{"n_head": 3, "d_mlp": 512, "activation": "swiglu", "rope_fraction": 1.0, "qk_norm": false, "attn_scale": 0.125, "init_std_qkv": 0.0886, "lr": 0.0112, "lr_mult_qkv": 0.5, "beta1": 0.9, "decay_fraction": 0.631, "seq_len": 1024}
Each number is 128 + 32 x the weight over the matrix's rms, rounded and kept within 0 to 255. Layers, rows and columns count from 0. Numbers have three digits each.

# up: layer 11 MLP up, 512x192, rms 0.139, rows 155-200, columns 96-191
# down: layer 11 MLP down (transposed), 512x192, rms 0.0713, rows 155-200, columns 96-191
# gate: layer 11 MLP gate, 512x192, rms 0.129, rows 156-201, columns 96-191
up155:123117126195162143125147122079098102132085092210100131092162126183124197148125133177164115067140180163119209091128116122150159126165121120154141139140138082071100184124147134130146114167130196095087128183112088228149094178151203142161158125118181192109197096107123101188046131119127133119
down155:061109210151139143157129145101134097107157065150102101168120124123161097102105119074099197226096151088165162118186201121102125155110115092158150155204129097151131128141144145154187115195165102103177153108143112045150113125151149086090124100167092186139113207198119103144111123099120125162
gate156:140119123144137119161163077128181138116095122092134143144152181074150147047138188104188131142128122092113141132104128086096106184151112066116092139144123072178121104128124111162105182131137176098143147125127114118103095174133168144136122135129130115102117122123154169128126092097127105149
up156:167145180146130164117077127146119125120161125119164143123146140118129087092110129125160119090164107072148100081125136206112182104085125106103116180178133154155121097085163105150104080136177162167105142146113126183138131135150147090093098173142166130181081119165155122124118155148116092111
down156:135151116086095074073117115092109164129145079125089125132125089121159115148111164097129146167102146147137149123108208121115064119141130093108160150139063113125098149042090124108146149133077088121133146079078107081166082162122083108123196083112079116122183090108135146077127191133148145088
gate157:126123127178131149121104160085093107103109090102139140102135126102113147106197122128115117046172067184174084088141129162125146147121088105084145126053133138141093130091128117172193115169136127163109079138120092127126120155113150120119143134154132144187126162082160131116116148176135094105
up157:148047172141141116089144186093107091155135122091113136107116076120135140108208146152159124157086110127159162112144147145099109193102094149126141192162121128126141149114134133116128087219132113104104139111149104104123096128143147177122105140116158127119085201132125120153145101181165135097
down157:112138095143123153172123117133189118111159161106115098124100141127130191153086137149065106068138117182136146148133030095173124154178136114125124117068061114118119132117125168077155156070081090141126129169122162137145130171126125145117086111117106168137155144110062089116127155130174166126
gate158:095126153133170167096105182164111129163117127066068170064209184118076115160163145154094120083133121135135073067084127136160119135106163130159069116160148194200063171148181152194172123132131038122153140097067159122111135107188187122132127093152142046200128161099175097120176111172135112125
up158:112106119139070102193039150143119140139191101152140091117141108163196193131122080120145117104124091083126183171157160084070146181154130119144168150075159166152113139129168132109162109059083165146204134063157113136143139131145153166150136048065139117082155101073154139132177097140112126127
down158:141100113131168192090116158075084144136139192167139208115095145103116135182145152119148156118138109174072130154125157157151165215142124110094127171179125168104114138042145123115158180173081102128092121111176132131117115132053140134152115104132154090070206154135122126182090096105156141136
gate159:117083143104141106160133090130127177117118138084088225096111167130159108124094144093120067146128160136107146172114148096083125173121137132118172144134138172155157048139107082136066189171159125088101083159171107133101133168109163116121157051064076106098182162129129126150153126097169167105
up159:136164115133146072133140174131135140108094118132155158127166101103162128126143116172127089164186129102140165053128127111146091099104097152088126115189125146138100098117132102160183123159155168106147110099173084163184070130092085180100067106110071123158110152098208084129128126110125078128
down159:116158138108138088149172112142104099111138150098136190152097165183107093152128148150152111100101116152073076100146139187188133136116155165128144151116150137110111100158146137132101119160091165082134156166135114079153116132103124148087113095140061135139136084134169113105131116124153111100
gate160:118124125168119072037120061087124078133184130131104098152128105138155135160145064142107147100159128087099127145143148154149145156131119118155166157064116064145098150087102072106194103154118100177135146179087153162140111120173124186104120100105108092110095158156120140141185140136141122071
up160:126184150077130133109118136109128101140091178129130144132172153153122154159120116108087162191109120126120166136168129177109121129159132125089107117076179081108132116166121075097080085144140109117116142097132109148130115105118102093170130183131112165088114126111104077159127100099128074136
down160:073100165165116123117151151180146133103144161076141102081164110130116120110140195131147132087091129135156113128132166077085161099153117155141082136130081158153135164181149097137097140110124096193157134154132151125073115159177126081180084111107148167037141107153114087109148161116100123125
gate161:153110153174139131046053173177168090206099168095098133094057090119127140171132141186180139102142128077114103083100129132145144096154171135180163104161145141124167146118160120085179056149125140164140170135105150117123081136166064128179051119095172123099133130125124147168072095133102176103
up161:112088101136123125142066135129095142162111108171120077153160069149104172129110090120101138121160139114134182144186188133125153078134138129147103113097045077134114149144188091177113150123100179137154114101128110161125161099111153146167143082102142123114115142079136129120135160161158129091
down161:085106149128162141174112078122135143151150170107135145112137148159111103165172123137095144107090103179093174103106118164137153110120159144054128115170152159096121115076124136144121115135105082138123101109110170088163118073134117149135114081188145097161127096096084136074130143151154131074
gate162:151134089180091130109161144084135115150164160157150101124155177077121111119102176092156113091080088116141130157148106110109089159133160080120123158145130110144110084143114085100077096164116130156126115123197198099162147062184100125175112119088122125157099137120126027106109102152083160179
up162:181139104144173099101144123110118101161073146078105122132124143140119071122125118138125142185144221089153097155095124142118161120079124100204168081167073145099194077100159085118173181118189118112128151146124134112185137173093155176073110107155142157126151126121097114130097124089104111158
down162:132111153167075050128148131133091121125100089204122106082067154154125062084151087120111158154146165174114162114140124133156117134155121148200150100118165131148126140087145193181157166148088146099136153100086111214158131166069156135133063166163131199161126124100146181111110132153150099170
gate163:150170088222106123083158126179123144154176079122132080121127156095175128120142164142137182139177070090192108168062124136142065142162162101150152122157154183148112065220176116153131152129126124115045160068140138165107083139066157205157161152111194084124085095138094093144123149121101117142
up163:172130121091209187177049090104133124088111138132103126121142051161083091133219072083177143087086150171107101145173124165149075127094057157121122143106080069105132125100081113124117161087148097175143098117110134153090159070100173183083104123147100120160123129096188144102081150160146144153
down163:143137069141083104096106151118126146131128196069121160107106176045136182135138173169119146171176118166123195103178103194143095131179087109132123161112168106137099176168123113094144183092145127147160116131109086080112160141129119102139236149087126160101201158039044133173119105106095083159
gate164:153139171121111123130152138139163208144166176190109120160086120146138059119109119133147155151142159131127081105151097088139100165121118139176133082092092143153150110164143083127123102126137088133208074140099154131187077068110125128145071185140055130103162211107232084144141115109154098177
up164:104095144114183154097148184124080137122163085147131147155143130101121121166148131094164104083135092097059100122145127138117154114100148103114103136139141142146192141138151120127108090073067086116121155119061127096131176099148128107124067137088123077145112117200110152213135141117106169162
down164:123186151132117119108102121101103087137169148126130128139137083114082082110131163094158162108112077130087142126101129194123098172151171200225101131088092119183092166172145089103133122146112149157128144119135146098099076121130114114119137101182071078140079154119194108113171133105184106121
gate165:165068103156128086178152108113109096114062113122159145133174108064121083221112152096170121057119103069101090128097123171093118106143114151143186136157204141126158090159171168144056142141145078154172130048103102140082152157120191122131165085111120148169111116148097122043085076061148088154
up165:103171087090138153140123128108197133148134092068103164191114172148096148104057090132102056107115111125143069129176128157129086137052172149111149153132156159096051042132096079093221110166094142122108157055181063176113124101121098036125086178104142094149137094143108153085168147145118139137
down165:085143126150063134099094134149124146162128140130136047125127155108165116127140167099109133107115066159170079107095135106114109079162133090078148127117156135135117104196146155132092183089149106113127079082149102119092114177168166115109106087170059090131119105152155118103102090107052105099
gate166:159163199127101067117120158156159175134144144171186101058114092095107133162169086139134129092121095107139133072184185134109134057172180135143134111148085090160206137160109172163132113139127110153060113062154143129204108103113106119143163127131076151161147128161105124165146145085116105098
up166:093116159176186144193142174144148168112156120144177111151139100084086140111111106149181137125115169146108085097145181123069164167093190175122105150112112095148092140162126045068135075095098160175116079130158094120154115056191083149047191134145158101076133141176157174139130089099122131122
down166:134114128123082125086127164100089155112144204135116117186093066141141100121186123150139119140158142123154160094106107054144139091121175116120142077138070180103147116167133107128100116119078160194103112115124107137152160113174095129128110124169164121129081136124085155190130077093069117143
gate167:062152156101147140116080124124103136134144086056118166128160071125110115108133127147114153103158111103161135110181094153133149156110151112170126101131152127093040164094146100203083083147133135130091143097086138086144147165086112178121114106112158151124140106165078128121131159161134093124
up167:114089137117158143150178095127159136116105146142058081139127096129155095129121122103151141199158182161145133152148089139155168130109153127189129108132137154147112150137068150099115095117153177125109141166157090152083100167134144145068114120150129100182069015137154157135152126225148088130
down167:116100135154075115146117151108196155047050173157102130136096141135111093151073087147130127092132118142095129094115105077171145109121115159096135160147107189124143116189148147118172128102122151131155123115176104122154096164113176128144141137121110147104103128098118100078195104134140161095
gate168:133092122111121137120136153134116119103134180143122137078140112133111115102092121148098140080078168153141129150144118117169150135150154171109171113093097062086172163149177140103091143117115173141169125136105124043094104107123099121072180120101170165155123129117080132113121089132147102162
up168:060114139063137164146115140087137104144083162086102113168128115161137090152112127140094169099121168137096110129116155128146198124124153151130173109110121096136152105122067228130165138090090114110151062125128081143135055142103165142101115106115120135097129077187129114098094155116090110143
down168:152110161176113078191156131122076077128127127103105178091140161152109143146094056173122125111114128119133080188120117120117140183132097156094072147103102130150089121190145080079117066102148161082134197136200121135131099088135119122128126151113110175209070148094065077129120104152136094164
gate169:132177127110159157197109148162147131180084113173074102105109088090162163116097148154186080127153098159116118059121141140141076137124103128129094125130163170146079106138171132142108106170139120139153134122111143123104063180160154186115102136134118182101090155116094095163077094152111166069
up169:134115180090140091127129070162146157114102081091128114081112088084103087130131132089166124175143094158119181172156080169131106142112135054146146151165168106161148129086132094121100128123094054130096155130128167079100127130095153109172160131116086100083164128120118133118114118120194162156
down169:151135107148139066110199144141203142139088148139110074145082212127129139112148090156105141113130081069136155136057087127112129166132059180101121118072097116119143115100081125120075144140161104094097128182119139106098100190112124125098132144120139140144166125123140143134108088140096135175
gate170:120087133121046104146146086070092055156225123162083086096172085162095168107098079119137153108114113087093194167055103124093114149146083105134091128095147100121147175129110089131119145130158131165162147149104139125120128115143147109105174176082122131161122148143094189132101120125193138072
up170:124113133162160188174138136138071174106141110143145164118178101114118133138121167144051113101131114161106125159151071082161118176148090098094187091090131092142129149111191176163147147137161099102117085109140160147199135086104111132139186127101157144142112155196157118172094150138130141196
down170:121112102155120155131109141119102095123156190135159121118095142163172111101095177111137130145092063129127134101100137153136113096134147091117159126159098113162095102209124063103156107117108113129119118118106147067105132158138197131132092127139098136123122098046144154090171099157158119154
gate171:097123167112165159115169137182132092091120165043109092103084147161140113148163153120149133144178150170147196088101133138189138191134122118159113060182088134071127097066127117103119156134144116087119122092085153188117145156129088129163112102167143110123056114121113157122101096147114136154
up171:165145116114159151077142173144089187116120139087118135082132139082084129098145123159145120194091073142127107149143134145115081142136117127132107162112093123084143178136122156131162077125077136135139145113129093147183109103143093158134112136142086159151114138102122107084141147106126095115
down171:105075153100165129151124077102172115095106158123158130139136089166128086187169116079112097109184162111118166153168150094210140139108149135111162123130120133122135114106088117127093139117119134122151144143096119163114173153146116192110112136152159144109077123127120147125144150136091101147
gate172:220122163099108172173096129121134186108140138160187097148146146126077161128136160093132150100105145117166140194132162101154149108093143120161113153164138140186149114136148135149114119116117178180174115112172095074197135099135109184131107102095112101126179085146190106140134163108126084193
up172:144080094080166163086127160124194113096122185152164133111120090150174111113127150144086122094154098067097194127121050101158053157159125139180145110127121110169144143066125143134127122128128147145164107187183169123140129112193119167168138104095124115121073120091151092141067141152137133083
down172:181135135161130160115114107071150144133160114197080130150179105110060189136081167198105068119148110159188061140115095121109169145202159154154169166061117130121086103145118133199139128080128122114175107090077176127126110122124160124112126180113164138101186096126109158115157128154156190127
gate173:093104134100154128175120082100081103117106151133132136159099134122133141099080133114186136119134149124149146077125150134157124126085082138146141146144105142245163145158147118070115066170121100107170068112182142126148158133105121133071160097151083104164114148152160128085190118169162070130
up173:128161158086192105105157099127153141152111186138103115169093163144103160139101154111157119171118126095156123098178115081106128119133102108136158117131142080153118156129088143092122161153158122129169147149120105151139174072122109133148161159078114147125153122140157147096149066147103185123
down173:148105099135183158175079164105106084021146117150093130153126112155106113138084198141091214160126113114101163131100152145152154107173080139176125149185129111113169095075166117135106151120115134131139140106153123088157090176129143116161089101142136051151176109112102104085112168064128111117
gate174:152128072166149180128125119110102122132121170109132100093171196056209093086078131149150123118062110104143179135105166218146142159082163134148151111089099138136101121172080081129173159163157134099155108079149087039129072100172108133145071104077099143210123164100128074116127105162114131141
up174:108151063057117100156160132134125165147081127084099151124106104159124124075144109215112142097114133189090171114182069112135073139132153125075142105023133083129066090156194106107106058130134079154121108084095072127094154104105125108098119156112102039101085142128095123129110145143127151145
down174:149151132157129128114072113138147091128184161092064113093116153115164097169179099069133097132151122126136183091136144146131112196108089168112109117137145064121141129085135179139115113099165086102160109143139130100135089112142137165115137148164146099129121125062138108157127113116098154145
gate175:117136155112153161090150190151125092100103140142114155108131124102107112152120154110162083149093165089161168102123150153116103100106102158157106108111102080086142173144155115113135108155127142134113128111140155149137144116131204087168155112148142127134160226095103136173109094111208188070
up175:088160095092125145175123121152196118156125158170137155130101143118127161131155126109089145133139167156094183084157098103145165128113159155126140177095092117082151079134133089121123142166130138169116160095154163111078117055039149153132170112113106128080114138104156069184145117087089111112
down175:109178153193110137157065138113143142138185095150123092138112126126131153161126188077148126118120137142104134077147110113149111098125088085153099147217133120139117022152132161147093093120144126158153098128071155120120088101174099127091164142162089185102137073137137144102153116085099107166
gate176:136134123121154150049109144114135163141125088129106122118132069124122138120174145134064119168102139147073143118150156063096095080099173119101164093097130172162125095165153154093089088107145132126123146151178165119109136137152136142129110093199126085154123139191161124149120092087171181140
up176:137122125198134154121184132153110120091131113137151095196135143096127193080146116128110128092168141116160178149171087163093133174206101157093120109156142125081114182093128156143149138147197153095046153138138128178168105101141177067113057133119157189086147165180073114155186120178084204137
down176:163128150050126128145102122104114096122116123181160108080151112180153127213172149188161079134189096091131219136160158190124127118171112188114100228118156122130113108136139108119110094109191104105093133137113144143119116165092156109090147093163168116096136193186148184061164109141151106111
gate177:092156179149146161108154113092182163116125157133152067154140141155124155113106118125143174126138167151088084140132103144158124086159106094131102086076159110103101139155159165179104126118103115141097090090086153094101145160158123092105055107103094153141106087091127174112145148103114149102
up177:105130186188118162091076127108119126163121168169156144144144066118123137108078149114218090063079108121119130210074082101134156115151126144148120150127159154117146114105141151062105136122143111079134085129143147151052144064114173130118161085123124125154113133070128110168100172159124079135
down177:131168094142132121187150215130142189130141128122104127123132113093148171121140158121153121125128129124127082160090122120156073189099139098153129114152108110117114155131087124071168107092113210115147076150100123135106112141120163153141111105161199081125161078159169111100165146098158138087
gate178:151162084156129105088080126127166133158112186130126120167058128091157169103150164074109102167151192087156111157119181105160112098107097106149157080149137101121124108172116149131120101125059098151131131179167131204116120096104166127092142153097120154122153095124112136129158138121046153138
up178:198114061100131154143124171098136139104098183120160101160087097150123140162128169102144161208154117141125092105132156078145140128111085112131067097181069108118145135154123167098085125120140150126136123107162159114122105071067096137123160079137102112129152183097144106106176135129144215164
down178:127094167126178116064150175094126148159092125098132148136158146158077120079117227060142159105150082062161141158094133145144077117089161131191114154159166134118158085168137156123086128121123098227121145133123132179114142124127163137113110137092119139071113125124120132123194092126127127131
gate179:105112106113068143088126116178194148151098126123095140064158034078114144134159090154140062117101135096148148090170173055182127138172129203131130092079113098161109075179046121200102102122085159107114104127107162123117116149151137091139121068111154088171066097079131098050164131118102111143
up179:072127134134147064167113119079058163189146166103203051138140176167146135133130114126110118076105109189088090076102145152142135115125128117165032117171146122120181129144105104146107106138131093103073165098156043109135133120060092134125115184114146116105159104133110163150093069134018130085
down179:121159122115134015151167130060092149120148137169165083139060131154146097136126071176155187107111096170164123220163124157162103114149138085126136112138099166093138117217131137069141114148121117208137148082106129187137085148091138143058161181166150136144145120171119102166101074107158081124
gate180:123154162166117174123146078121148143150150185140181106151157084102096134183157152156143138131113133135072137111125171123127063137176152209144163133096087115112124100145090172111103091089132120133104102094125135102137106151174059109123151141086155195152100195149151154136143197085129194125
up180:120096028191067142121160163126165106116103137128090124163161110149157180112169116128167144157144128173121105116117147159157081024124076151133185141062119129096123142167113058169166162085116161123119159209135107081095156127141166132066122123103117110137154143080062116090126151208180140144
down180:093126173106142099141153083088141108136155055127108106115180130222116128117094175154162087180142120143160085144092161183071061094060106170129119146103150173176144122148152117161150116083121177118161183143134096159109102168177202088135165151151144124137146120051095174135102105139108115099
gate181:104065124142095106037118114149124089132202166141093113083105098076171107185157107148121124119106142154139135094108148127121156144085149137117128106107087150117148130046071141135129121132080127190131109082160119145154114157137110187119099168115095142139100101088096116150115122140076169111
up181:118190082116132148119098090177094141112166084091123105116112175153194088185140155102117096142094118130172103127158109141133147138096129176167141086160087177118152116160101137148125123089140194130165128134155084099105105152125133082154147082132123123116105097240136123107106157158125113169
down181:113136160134113089130092066079156200062137157139114128123134082164075194085156163134157154137143160126155130122107119089142153086124087134112125177150153109162065122226126145126126133177139077159105159096141138141184150109128110159106155136125135168181134188086141132153112126163120163165
gate182:164124111136108125136129153099129051130130150144133164132129181106070107138181080051125114146168156144113097107134150111137110176132115148146098100118120150097117158112097145145162125119102137130119133138107144129149056162110171140134136121148110093146106128090149107158091064136058139152
up182:118138129092141121155118070168143139143054089124113113143159099136106124143152138165138125083157158176184054096146114127128164124150080113194115109110144119143101122156081110118137086174113142129101129119158128168156139084165219133090127094170124149124135169126115156116078148057142145099
down182:132070114125082196066123162167111135182152106141144144129100126110154137065073117116134175171093168136124134159086082188200134138114135150171112177144073089125109089105166097128168205113132107112076156159130094187123086139101091105131051157092175086103145102186131086102115160111118111094
gate183:126106167156135132139079139118077162108141154151207156086113103146030125139145138165131082155145129132140144144091140147078128117130115132122175125089085135112121125120142154132168095084094101120133113111101134131106128115131101153130118136132133102098140140145148122128127162065149142144
up183:195088142075103144103098117099136119128099138111165116178099142126182147102181190154151128082106149131143158182122129086093066104078092131097106136104111109160103089123147140150163144104109188127086134107140134096148076150116111066139080145117156165134126089107113122115105089094154089116
down183:125140162123157164114098086099142123122087111151133116121151196141109100141130029144081168136109115169091151114104106127179124111144160084169171082084217145157177137155080110110135102225060161138165147083185105131085096126163166051131122150171088166098126166118127130126103148109117112078
gate184:122147154114147100105148105168149139131076114105098127117046183121122133142095134095147098160152115131133125154128158105089155155146182223078105108099123133181157111133156182152115130161078123147139181139163145100149132173124156114070136109188138106119111129112125180135114132084085105100
up184:132163136093107112141134131173132133151158127124109172108065097116120138113111159141171165114161091146105154111107041136152102131135127106075175117103125157107124127073162138125182149091153121140106070149122057165083143106120166127160135139133114120129085133162113129145144099138095076128
down184:118146145104126176105150132162085147082161178158097079111190130108161112132109157103180141120109153118184080161129094113199135084138127114144156082128141096128135100160149104120162103177149142112102163128091071101158081138162166179155125182075100172151103119142183141142226088100155178131
gate185:139162187116083121112097123134037140109068126126145174153131120122096146083093183085102086169091084125094112152142098087162211151066141157110092095164135143150086161116142157128101118107124167140098120108164167112139039085091066095102087159133112099133163107104198133084055081117088150099
up185:115084139166112083156145119114143106143160112115075196125121126092168124164127132135116100107093147181129149139098099193107139133099188175069129151161202128159145151218148092196101121112106203075157192121109151114088195145140144141134115118080121147134101131131138100130141114071157110098
down185:071146151117149138108131124176081105103099155148098119114105119105116096077134131087090085164126109114155149133178204155143095136138101106115116127141154136153089121160119129121113151123138179128108131097121097077139109187122098135153144133106107091161149103098159152113134116139080148114
gate186:123105134096161131131158118137101150140118127164157105103146155159230105218115129137167133163173122146132105054114128184148175140095115078188133169112101132157131129165101149166137069127098131114107069160122073127162207122130180116131092144139137179061165138144115105097137117175161076126
up186:069080150139157120143129105102122097102162119059150157097111170125091149121175104072138100154086130153094151131224154117144121166090114163151152143115129134185117180091082154147168109083130157151109124093086073125112110142122063150123157140103127137147056139092089148152111196063115204104
down186:113146179182190123089079058143128099168110130139069134104076094126117131138103119113103157083150060107104108125147153151142121109115137154111111138125140104075102133221125138124109127159127093196170094093147134111127200158124187150150197154060129155170071133168131145086146152183116068100
gate187:168131131110102124150111193099127068055075191196152112081168049082130096073107116096102119115153092155139157099135130110106129125105107099122136138122141102133147134124134120145118072123107142167070091193126134118163128117133160099106146160128122083089124206133137092172184145112146168123
up187:147136188163095186112131129153149137126095108088149076175153129112114177152150138196139109150082158088167109147179159113079206072085133101109165090148145129154115147153127180112153140072157129122076110127136150154143105090081128097069103148069114117224173169124130157139098112161115095172
down187:098118150065143143219146166142167099192106127140138117106120122118136098134197200097100096125183179132142163148189104105106128181118184156073170147081132159100173115107193131125142128168123146139124139126132116090126111083113175138092107108187174151151134132127128139114082142111107143139
gate188:146124107142112090081085109124103113147152137065156160097152152109184110160163158099071218099176088116153115163103160113124073155143120195116118159097195112112084067113130095127092118093151145168108121193092169180129180141141073139069096132144152143120087094158096160103136167147157172189
up188:117115147164163146120126155150159145136153181121130105113138134129109105187099176110121134144119141133084106130114126108194123108112113122143150132121142082105167084140062146135179147118165098175114081150064164101148069136075120138080135038129102174113100095140143119115106114150114150119
down188:133175113117122136144090163169105139167128190126137112073099132131154182128065196065145133152107135117146091101128140168136152085030114082152192189138172100108111153127104133104112140098126126129065164135179128125097131149102122083146137141120123094060115126121113137113043079148128145048
gate189:148148101052130130164135121142057184089100060160190143150162131157110089140089056108164143213133016082137126149191156061077109091121137100130156087159141129100121131109168074121150109103075155132107140062163117113132166122100178104186117090137120127135126165136127119118138134118137105183
up189:084145130111149146162104087141103120077114097120155145147207151172068122147109108126132156127103143163157090107182138118076089074135131150111128158173187129058100101134103157137142126147068056122070151097096128106119164131166103107140164121134151180126164118106151154147170112133116148115
down189:173112094153114118101155096153185145146180120112099147174100174099165160145115119177152095117166185141079114107137094101150133145166087100189133100090144145088115063123153186137160145164107131113093108145107142170155102169094093164046130120153104136179107143076151159129117155141124132125
gate190:131142076105129147144092074167169120153191169159124182149114158137168143052156095130148134114174091139085083124151090121096177160145138171129087139102127086107094143132137153163164100116174112150081161159206148120107102159143121159161150060150147098098116141130092089166127166156129097152
up190:122137085118133092090140182110128189123090144105070120106078129126165094120173133119140174157133117115155192081155150139127100108043104064083122151111114120139154119116162138120112124115124141117062117171166117168082117088131171089136118103136139136194138158083151068161106124173082115098
down190:155129174136047134150146115129131113150170133119118152145179182121099138153084131162175110061114118114102144109130096141128155150132103130157121127147125141093152132180156121159166146146087152149122179154167110158110164156161125105113102107162147205184119115157038103144189129159152087151
gate191:098124160122130109138057075140166126113214158113177132111131139095122134157167134139088164062103116126139099125103135079089126094145203104127166100120129187151125193116151178112159192134077126166130149130125138076161073135123067108118097158145144100132116125109132171107133070108177124146
up191:073174085146118095152127132121139100132142078156099128123145164121088117120113127120064125164092153186133142130065089156169111130094078068146126175101174154136143098126119143170113099176192105139091071175197141177108165149176103116129125099204108151158153124134114116169148127090141085133
down191:224104174064161124136124130075124145147194133089101205129098112182101139142096089147113154144130144137135064104113135130133103090117186096095151098131082114131132119112120112161131147095044160103132191080142125124162167144128112113126154130134165061093128134136161087112123101120173150162
gate192:164138146131103129116060112093161072107128136156158148117141139099108137119124127120166137134135128103129138112092079092090148074169112153160112184096088113159123106158159099167112140090088162102094132073112102142127128075082163132130147119058105064147159146130124137148123102194133156131
up192:110192118116106124157106090069114134166195136119111110045101133109148126135129157096050143142127113102149118097129082139179124179093118119176118173148059089215142149153069131133100189118170137131201107125078155074178121096111112105094162089085145064105035112083168147137150153114123117106
down192:126118121121088065116132144138153091120122088182118149137152134130150166117150107197175084114173105144155128160168111128090078131186117094096158085132096130141104108184082082194120110154131131119150147150182197207104168177109104122118149174130112114075125144161056160157052110168136129156
gate193:123107150116123175157098107130093134096103155109102089048201132118148136127146092079100154106075130084180163126183123121122092092158144143118139099096108115055105109105126151127127154134177142172095149170138131157114125122152150116142127096055084124095165134157088130148087103137117136128
up193:133153102115137117053184116157155181134104132173138109116085147092144126084103112141087161166157155160157181102106140101144121164120156121115076105111131153080179124134127147084145137098133108136140093185163123194118124081151135125115056128146125128067111151104142127138055138082138104127
down193:167098116126090160112050095130130111088118150116104118174151123156086145125129118084082151070082105152127110092140147139131133137122060113130166111140109126167098141096125163121092143141123146185111103128080123186070182114158205120170139100091062155065079186135143116162109145146140137152
gate194:095145170165129123095147110073126121092181153080198182136088170129082091180154088140203171128089175164139092167144067134157107109180160099089147149112069153159096121197117086082166104144130132140116142076127124141141141108138130090202067170110101153170164068128074152128116124125118186139
up194:091128123144164143081148180119069137130031147121141170151121131071079125093115123138133134165133172075119102204172147149121120138122091081100073113192097166125112191103084141141080148162066136177127150147108097137110195128136142118097129110106137114150087175075097143086149143063185043096
down194:203137110169089154139143123169089085093130088146151123168208216089124135154086136179161064159136163078110092189169123116096082110143119164118129113119173034137132103124126106145135105123148124144135139145134096125120115166192158095111076114116111132099106125157104153114138148114206112056
gate195:163146124126157106125139172138174104127149163153100101210089067124136143091103134122086138081174099098038117111161177159090145144148090180098121179106134127193136058132153173123132120153150088183105139090120104134164190094079138105109141147086111141142121140148077070148110160149159133141
up195:177134164125086124110204130114120120119127087165096160116162167149141188137100099203117201064173128103104143113197106156175110172139070169142108123149136136187121130152175182165039099191089081143112136129088120143181118123151119178165074124079105144167115066107085112165102118119148179163
down195:137170159115156117135052054123112057123082144189123107168074158201161153092121176057098142154165122131140164063098141189091142145134147116091111204150076140123073144112164168124120186108126120031111154110134120176068090128119095167159167200097133136163138087152147154108104095120125163152
gate196:141174138190188138098137108151109144147086133122099147093097105163102137129140132115108129126096125128101076122163135101095122111087162156195125181171136176113156121093131170101143118107063110161111153121177169151056123144108104112128126104101121158171174116137092088131122063164130181114
up196:094096111144110154081137168182084120126179150100138143103144169110151208138126106092177181093142110132092116147124120083108148116134155093150146090079159132127142134134076114134121138146136097156165101226103100079164156098147152111160129076124092106114104139141143155090143098153182122108
down196:117121149133106147123139141099133090088077132143117161077132082109095098102163116068127084096158147125122164084107126111129084175118104139116100133114150130139066104000100162118121070121094158166122106137108087106121159134155084180129140106135044137108077098127110113164097088136175098144
gate197:094126133132106170120130066107122091122067162191154137153132073091099155133117126155113142126129124096104133114162156126106097135153123153170157157133178077162151121126174172149140113140117134097154138125181120094119151129199127167090093113089108098153116118124107151180099148125102129144
up197:093075123152150140096146127121117173082075146204064135097106134147102073125136118143149095070203117095090132223098115114136173195153102150110111117152130109124166106123167202126148152080158110095132112122119103132149122100207167126149134072151102119122080139119126130127064166094123120129
down197:176124128085202136091107122153169124110141146078052099146107133111122100137144132133141088028151143095152085073107141117172133126102160088133119169130073137131111090130158162142133134091142167120101140149096168152135145148119108103113085148108083033069106118095113122146150087010153126125
gate198:176110140162074107133107098093128137096152132150104196123178087105115104114126108165118140155145088127184113112120118127060150066124107174093146126145171113147168159166122101193149127132114135130175143138109140113134121149145146139123131149063097197109133151118149124123153123090117125048
up198:167098096094159113112148066073158135124061142183139150137168103177065084102165135072117111096074127114114120132081080085137108113149146092134138140117048129101162162191144134143083054088065158143131144153130151099111151130150146189148112163082115118099150188109084180166128135154109155101
down198:164127166135151150147084150130130099172125160136123076123141136108167095085136238152134129148170124194129150104215132150118186058052106131154072119149146169139120103165108151168199167136144099134103134115112157082122139107123114132149100144178133135179162132154144140099097094191086122187
gate199:060182106089132098131127109100052182126149117127094097150092099112121079182139096095121079148106148096170177082153177053147093104125145111137144120079142109126123105117118116109133147113132176087083106126129105146168155082108195144136199137145082166171120142128150118162102068118137133113
up199:105160101093121101096091113160149132084158167129143185119224126174109088175121148172121192131092146066148170220110158142123182109134114109129137135135153093144034087122072136097129137180087136060133073112109090032163164184115179107121081144165148147097096104107132130141168101101118159165
down199:119092157110130189158138107132127133165122163152123087193133127109142123096148155127104137162153162103148157127136040107108078180153181135138165173121121134055134097136162154182071185121113162119123136072152144094125151072115152097152176182124157151206127187156125097145097104137153108146
gate200:102118051140127136131092130119116158135111148109092124083187142121107103108186172062132110132119132152111166161106134141149154128082092150179057083082165125124084094130081082238153193138173141055107066113165085169213123155148133126134149115124122109152099085151141150121089077101170196168
up200:173140121150114165128130158172120191166148044128179126190082098099161137114063156145088156138129139107129130141193134150103123110131110095104156145140094134145150183114136099069110187143116092142145140130119192166090155134159142128141076126135107171099131121150072196064082172085121085125
down200:140161104128127114089141082134146147135039105150115087136107030143095134133145146151105148110150097088120123085130174165121102066174095169169145075075105126140069146199090091132103087141134120156110148155100124170113155123153133087186174133148115072183106149107110107146085094172105155075
gate201:139193152180088137118122094186119129136106101147082148139041081112140154118146089127115083114110129119072079098160144108124128129102133131142144163100089138086094149119154142069095137137124128148151083101103101146173114191057106105150130158154094088146113149106132110117154140190147161145